Weights of a small transformer language model: MLP 256 squared ReLU.
Each number is 500 + 25 x the weight over the matrix's rms, rounded and kept within 0 to 999. Layers, rows and columns count from 0. Numbers have three digits each.

# layer 2 MLP up, 256x64, rms 0.227, rows 173-222, columns 0-63
483469527519525502516487491526512427516482529537528509481532491484520483505508480470499522480479504482526496466506476498533491500489500486488526537505487447523486517476524494506497443484455505
512479559500509493526512477532479528499492513549533523514517520517459519495483500480498500485475547482558489512517448525496480500505522456515501543515498509463530507511538476449496492519490513
492518514506495488491503451461482481495509518454494518569544513492476494495475502519455550528498499481482509479516463486490527470527467468481517493494511449490480510504513497439540452498501475
475463509500459508547475506489460510483526493507463472482478565483512501475521453514507503536486493481540500467509468494511502534513506504485495504533469487478457521506517528529486507520456491
519485489501453501494493552472524506473499497499492483479528514503526510484513500474485496513518497484492505532466507471460482509491508510507457501515485500481509482457500502508470528518452488
481486466451515457548508511537475445475514512513449509523547490504531518485504464516525495486466523499525503462510515511502533486481536514498491476507491473508478524428499497490488490503524515
513493506504467501518492530537530480510515513490522519503509494485497476440520504510516490472503470477486504525480468437488484524478511518530496489498483504528471482501499448483486498469455483
467494508477466530553484487526486501523496530526455524542485520492531489491470462527525483496479482511549552507501490511477515467489529513564529442454491438462533471502474489482514496541526453
523503516457506475512493479511497516508520505503479532526486541542514494471533499488509509508528555451506515502479489470521518472468522509477485502516527486455514563484524522461479526579475472
544489473490500450508495498505482486500484496491466515495531497487523515517470447472495485500528508514505509464510515432500486494512503495506467509480460492469510490468507519525457499469509497
518492534478491513545470493514465494489505511501510535493489497495490538505502495525438531511544478492513541495491500479466511510538507457506496528507510464446507473541473501485440508522480502
488520512481490500490488543523467474468543507516511500486506513513497531497520482496528503511501480491505532510556514507511506463456520523464487484499493482488480471502573527442507460484460461
501483503509473444514473485485525514517521490524478517525525537486517518471484491496448468506509499529529485462512506484511469494496482465540535474524459533546510469506480487516460500517517527
517467513556480491493490483473519511500519516544509537514475484451503540452500493487500515526525523476526481483495488516486495511482482519482506470538447497498517523506521494463487485561495465
522494512479455526504435511453492524510521523504517522516502518507506503513509499475495496506555501497498543495478480507498510494466500463542481491512538530497486472446467527497497518479493491
462488505523521519515495504532475483484498515518483505483494510475474515465492446503471482504499519491535477480483493492523504438457507498498491535513491506498579473487498498473509473544473480
514466535524512503511503491513528483491537490514446553540496520535532540504481487526504501521458481512522484472516508497475511485492527453499501452498491493541514517510536485497461459476521487
509511491487500501544450521504497530489481523493484523527502505479512489485428531501451499484504565475538515465494475491483489478477462491466482510520474493531483518532478463519520490536475529
510466514515531449484495478541513489506501518489499518510495519507513498512487510495466534505461524493496553502494485464436485496442531518520522518500482515551496488496518501528515468530522468
482502528451451507541492529490496476486523492483514490470489517473498516535487509555506458463505552475473520502461460466494539474497555439493471535522511471512485503505492461459505496509470537
500507500502514485503495475513472445503512479526476556500492542469436449542476462497449501493506525451489497522459509463477489477499504483484459497456463479532522503451510477480519461552497500
511507535523493459504497458470500499451511514511505497481496500553487534462487472539497492520540472507527488492503512482500524524526513499534501471493437482520502506499525487510489492485468500
471462502510487478552466490530517477506505463498513516524544514472509483427440537485498538451497513494504518538503485501509470455500512496493479494486466535489495549516521500427508495458479494
475456483473514479503489521566481488446461534520499513513496534495464467490470442472522548534519493496512540498482498488515519491478564522496499537494489499501534507461495466455491507483487522
474499499500440530495508510444486498495494492516513495507502473509507492488519503533460474489506504509494527481458550473505508499474489483544519519509507527489503560498522475544506501462470493
497470519489483532509523483521474496507488526534517483511503478495492507441519480454481504481484539503538562457527477513472474525490487475526490513489493527470481485481521481521524536553495496
525537506515482486520495487533528484477517496489452516513502536534513558464503494527456526527494489525522497506540500526477512481440529425490493535492527446541484537492515496496499490478492514
501513461455472508556518476462498514500485521503495496504524478490508483485503506460499484498523510494511517474478476467502485481492482488544546526498501522457493495450470485479497473504502534
497512511513504495464536522501467441485514498479463518493519513465453474497495491529496524488464521443519517473463467466469511500501500512530505503501462506507535513539516482474489546516494510
477477485473491506473481458526525483408496484520521530524536505510534526444529507468469501496538535439523497534472518473502491500450527502461484488472536518461480558473522517506485477497507432
498490548507501436501521500515511482430482538515490521532522521536491462506483500522502515505496531480489531510524554471487563482456557518489492524551464481516463551482525461485496526512539484
483525509531493511506486542504503449493499524518449515517515495491512483480487498498484487442539453479528479467508516498527528503487574514558491483494493476507492491513481503491465506485468504
509508474504484480544471497495501506520469503554499500483512497482466540520473498467514525483498473503552495462484475422492500537484490519516503514502489498476487515460477473504449501519447486
520482510479517488491517522500468455496494457529533499513495518453514477478519474490506522511515552490502536506452509465508510503466507505493483515522501513459492505496589458494471492503463528
522518470520521451466456458488484489494507516500494522552516552485445469528508499535471490529560513499479531530491462492512455502459466474547494503481515502482512493532493502501498516518471441
493468505511536461490508469490474507521500497471481534539458508459494485482489490463478536507497514500500540490504485527514490523481526515503476456439537478472536520475501490511511476514531486
508485513481514451474450475488484508526502474508477485499509520503458529487487468455498515521478497514515494465499512471486506517521523470500483520469526484551494566457483516524464477548508532
522483498460517505507504470532491485459536520519494493532491487476467516480491433508459480519488506487475526517524497504479459511503542518545544536517503523513498521529526508520435494510502493
526488488482504494498488513477538437522544510510522513522475508521529509486491488509514464476530473484533474473512507506479502460459508519492532513479504464520509491469510513459538517482482486
445510490474506503518501491490474516462459460517510512492486498542474533508508470503491489509552527506506548504473469479484514458408539506475551514520500492515498532443488480480501504537496491
507490501478501495543470507510481511527526466552494494477495501486463511467493480447470511478537484521509528486516525493514501486473476526513511521503513488477450531507495494463482506557457507
512522565496476489514454515492485481467541516526518571543479474502498491502494537477507456480527517472469490487490489491504510528469477515494477482478490500474537489494502471462475481477509506
508513482475529452488484517498490476482470511496445542512476520534470504513493481480504521508491475494485531488511516477433524456489508504511545504459463476488495549535513487520465521481505492
453489501493489510472494486462501486458510511552521546514520521489506495505489514516507527481600556436496537510460479508523445536462474524538563492474508470470521522536499458467465493478495486
499497546491499522508512500489495499497514504475533499500515486504548501495503488512452521500506557487487486472498476467446468478493499455544493465543511503475494525465543534466499473499488481
496455520518465480473485508543527461554502540518485518514486538529537493502430528512459537528496460498544503478534511512466510487495520447512523504506472490482484570474597498498489516471497508
483523517470468488523509465494453502511515479468538465510521562462509486498502492539522536512523448470508528509469486476508471502499549494507475486520523494493500488488509479450481481490475503
512525514482500458531525513533540461505512487509472496481461577519499478490516486512494518514461460452501492471530482468449496523472519453495498484481506521530501466483499467543479466572487492
483511508483467480498498480462520514539495495465489552532507473473505535504530496500483519466544553478487519482465481486469480508509484526500503497505495497514524484492501528514506512523470447
521459505523491514525499490492509477504490535545474480501482519494484511455453498486498546467497519473482480505532527465536503516483505479517502512521428502486454494483492495482513470497487492
# layer 2 MLP down (transposed), 256x64, rms 0.217, rows 173-222, columns 0-63
507491475510553503495503508493522465532480490461514501462522494465549513526535493494523557480456510521535493532495461491490480491489476497498516557461503488503490479522502475521478517488468502
490530488504516495522521470488488523494457513496505484473489525508471528495522507513490526472486521537508465518493482510555462476555443510439480521502500525522542468530494479527522455519499484
530498463465458455483466491483490554460534479507475507489456535504523459511524481508459469534499492514530513518526496471475480549501511501504495528536534499492512517501489477529506475520494499
509501492491490553462515499499538527496464504540559507490501483517525474492522518499485509507513482485475513514534488494514573536529522516529482496511486525508441480492539529568479511484492457
526496507513512511476523502498490511538499477481462497499476486490505494522433499503493485478477493500518470543546476509499550489502463504462573473498500505486508470494496490494487485508514477
508498508473472492505496567544475474506493510468558511516465511479479511506497530501533514482485488563495522500522477490523488508470500485489496542468463514494479465480485517527465481508535497
522507499521500508505520503491511551542504480488490480506533522465518488474510548510518443449462501522496491538495474462489523523522448500516513466495499489482494476489452483510521489484476495
465528475526501506492512489531516508474457493502524496495486488436496486510510526497494480508442500536487522479469542536505529462522481494459506515469488496492511494547468477525490497471535550
448468509481479483446461523506506489449530470467460529508523432529524511533497512500474464498491492494497509478547512532525502478485523522469556470527556492528488494513486515483516483502551526
464526540500528506490494550501537488470492468521515499510489532485525465497491511529497478491479503455475491502507494486524517491456510501477479461548501523528507500498530506471529521506531507
496523477537492460471504488509482473498492505494536510482503479510496511477535552473467493487493505517485520520479487484542504466492527486468491457480533496574508470532539499516536524537520471
497506524518477477532484514502457482506490504475487506492514517477462483496506509477511515520481468527510462535513513519482454496524433487528462499453499461502468530505491493519465522483508559
471526494484505501488485508501494516490468511494508484514446511513488486486512514521514495475490471483486453523476502499486508485491507537479509493482531486508504492471460440447476520501574511
483511505523444502469525518496512500514481506504536508486491501526564461507518486511504517473521504530482488516522517540464534506554491504541447496517493477488483498467497531515522477543488462
495489496490501501503490543519522483480477500453493455524507469506511497481476508521511537484431491472488507473521505549486524528518525524488502469491453494543479495515517498495498504467485490
467453514517542461504553511483491483490512489455498495578502490497464477503491488508478477481489479533511460470502472506495512495527496484533501492505465499532527501468526519498490524529510495
492510497538516522501512502474541499486515531500526509492481512521562468487530508515500480488486485454461500506529500543517523492492494529467502444519555539512492493516455519477544504514542476
532502481463507521513494536507484524538519448472486546540531512551496524500446517507465489521513494462508542494490520476459517535478487523506504428509519520494492501510504510528468506517515500
517524488462536508466523469507525467479448487503443510482495496465483521514506504476504484509496469501469492520481482465459490530517533517539447493519510506518504455518517479483539505483567509
498501466434527524480532504492511457544434428518496495520495506489464492534449485511527506483478529495482475514492515503504503504509519525542508481479505529486520504480546502530477452467489496
475547472528516486467472525485518504496503499490506487494550495462461514509504453483470525474463504508432519524465535495514508477522484474487457542497471540529514531509473471505498514501454525
475542488524517527493523497494462509467515518510538531465483501512455479491493495511468519473524504492497443535504470490531522500508480510488491478499467515528526466504507495507466505501510515
482518458473527525491476471486487511467493491507508490514526454481509527495523462467496492520484466509478545582470483528455476572525512504525450500473527475478500521480454485536504513507503531
524482548478469479519502487476484499525516522529501500523456484509520539490500522503511490499489507507463501531522466576528463519485497461502504519508462495507491479449474526512532480503559450
500489453526526516471530458506485509457517494529478505452501507509520504519488476504487496532496495518483498437462451476511504486505455502508508472507509527460503531513528495518515481493509512
531475461508505530488523481488485475442497471504536437533508517520440514513471509527488481479513471515502508495497478527476528528521485509517490515429489530471453496490494497505505485495492478
488532498512519524505429506487523516497509497485461514495467516485519468473493488463500450509469565501492474489505485526539458488500492529487518470485513499529551474521436531495513497503521495
486482495496491492458537517505488485509556466475513486529474525535486494463492559538512527501471476481503530498500474527501513505501510496498483485506531503471521521513518514506529525535532496
490532467492511497525505451516480505481511512507497542523540482516505480505482513531524512497517512507531511487540531532544511511475508494524515539510475506529486517541451478524486490482563500
489514509505518493549455538501502502468514543508509490528484522523558448490522526480519497494426463512526511542497540501525519512489511462491467528496489532523456520496461491537585475462554482
503533554501479522501523478483482467531533517459525494505538472482501505525502521523554504472528460502501470518501460537493455439531484475526519466454502481509516500528519549453516479447529457
544496512493510495517520470505526546521490470508552472522500509471483519493467499486527521551491504501507501547483479490488458508512457525470496514534481512515505519480501517496526523524506522
507488522514513505480479534479534502495493496530518486532473543494556473463514526512507478489489502460470524475532530513529544509485494490499488483507508532523511513517493535447552510493515510
482531569520505508444508520509534520529489470501478500487473521544526455489502508484505483480489451467521513500543499468490516481500478454489520475503470497492476523492461528496482506552517487
528505495484531492491482537540535529465458498503529520511569499516494484486544500501479469487463493516493490567533538493491458508477528443494439504520492514544446528473468491485515516475487500
501497531480454499528497522458513498485529528516481513498500492513556517484556495521494498499503511464483519520523524535488506447505497468445480547506525470492500487470480499509517481468527459
506488541508507507492520522520483490547493472497512481448516485475507497496476541469515487550537517499478520458509463521498506521487489480526494483491502525527498459482504569488475473453553459
505479487441490475538541497510518480464478469465512468503477531486469482506502496515501473493472498522547534584495476559480490512504482487487509487488470513524535498513498490531522488521511523
526522494467507476475461492485507489538534471507538490496487530529507464489504470523498476485482532531524500512470482469507512539470484503507456490495522497524483515440477532485531527473517514
519464528499512495468514518468525496458509552548493441480496502507511508488475541473486484483440501453490468466475509508491534481513496493530529523483508523516518515540509495502576521494489469
547486517532512491474480505510509526482534513482527497522502498517536476470502489509501443524518455479489548530481520532498517471481501487512470521500541503552485509489515476498486483475533454
467492499467513522451493495472468507515449526483514515516501469518552523512496503514496517504508505536488463514512493492519524464557553512542477521544510450543487486516516484467513526490503481
487532505483547555530490447520505500483487486473526478524511496484469503529517529535515517522515536524484493487531470512499463491507489522502530495468489515528485486513477432481484498525537520
510524552535502494494516511550495474490519487537475516533491482525506560463535518516517503497482456459488487539491508535514508498523490519474506501493498530519487510463436466483504485465553486
507517431481469485492466505523498457529486475513514507513505480485540524502459505497483507498483491504504522506482457527470500509501510511498564489493524513533484535550482505439508497472504494
464517498507524541501482468445529509460512513504533541573447513565539537492500513474532481520491529472473523538523519547562530520478472498476472480475489495520515504466441531478530470449512471
479477522487502505507498459515485514515492485489533456462480495506510463523510517522559490476508472535515510517493525432516500494498510497492471471499496491468490499536472462544491486535447556
476526491476508483467523527490531499485505500453480466465547472530556455501485528521526532457478469511478527520471468512542552464517485499525472497496507544539502497474516499495517512523520435
474506466486514529497478504560473475519505519480517489490542525523508473525494516537523524492450509517512499507515495531493527463460526488465464541520474515525509537510502485531513485518505520
471515549507488472470520522492552510533529522498507447521492512479522494484521526511504496508436484484479530500529491503508472466508482473528488532557502502497489479502479508507479460522508504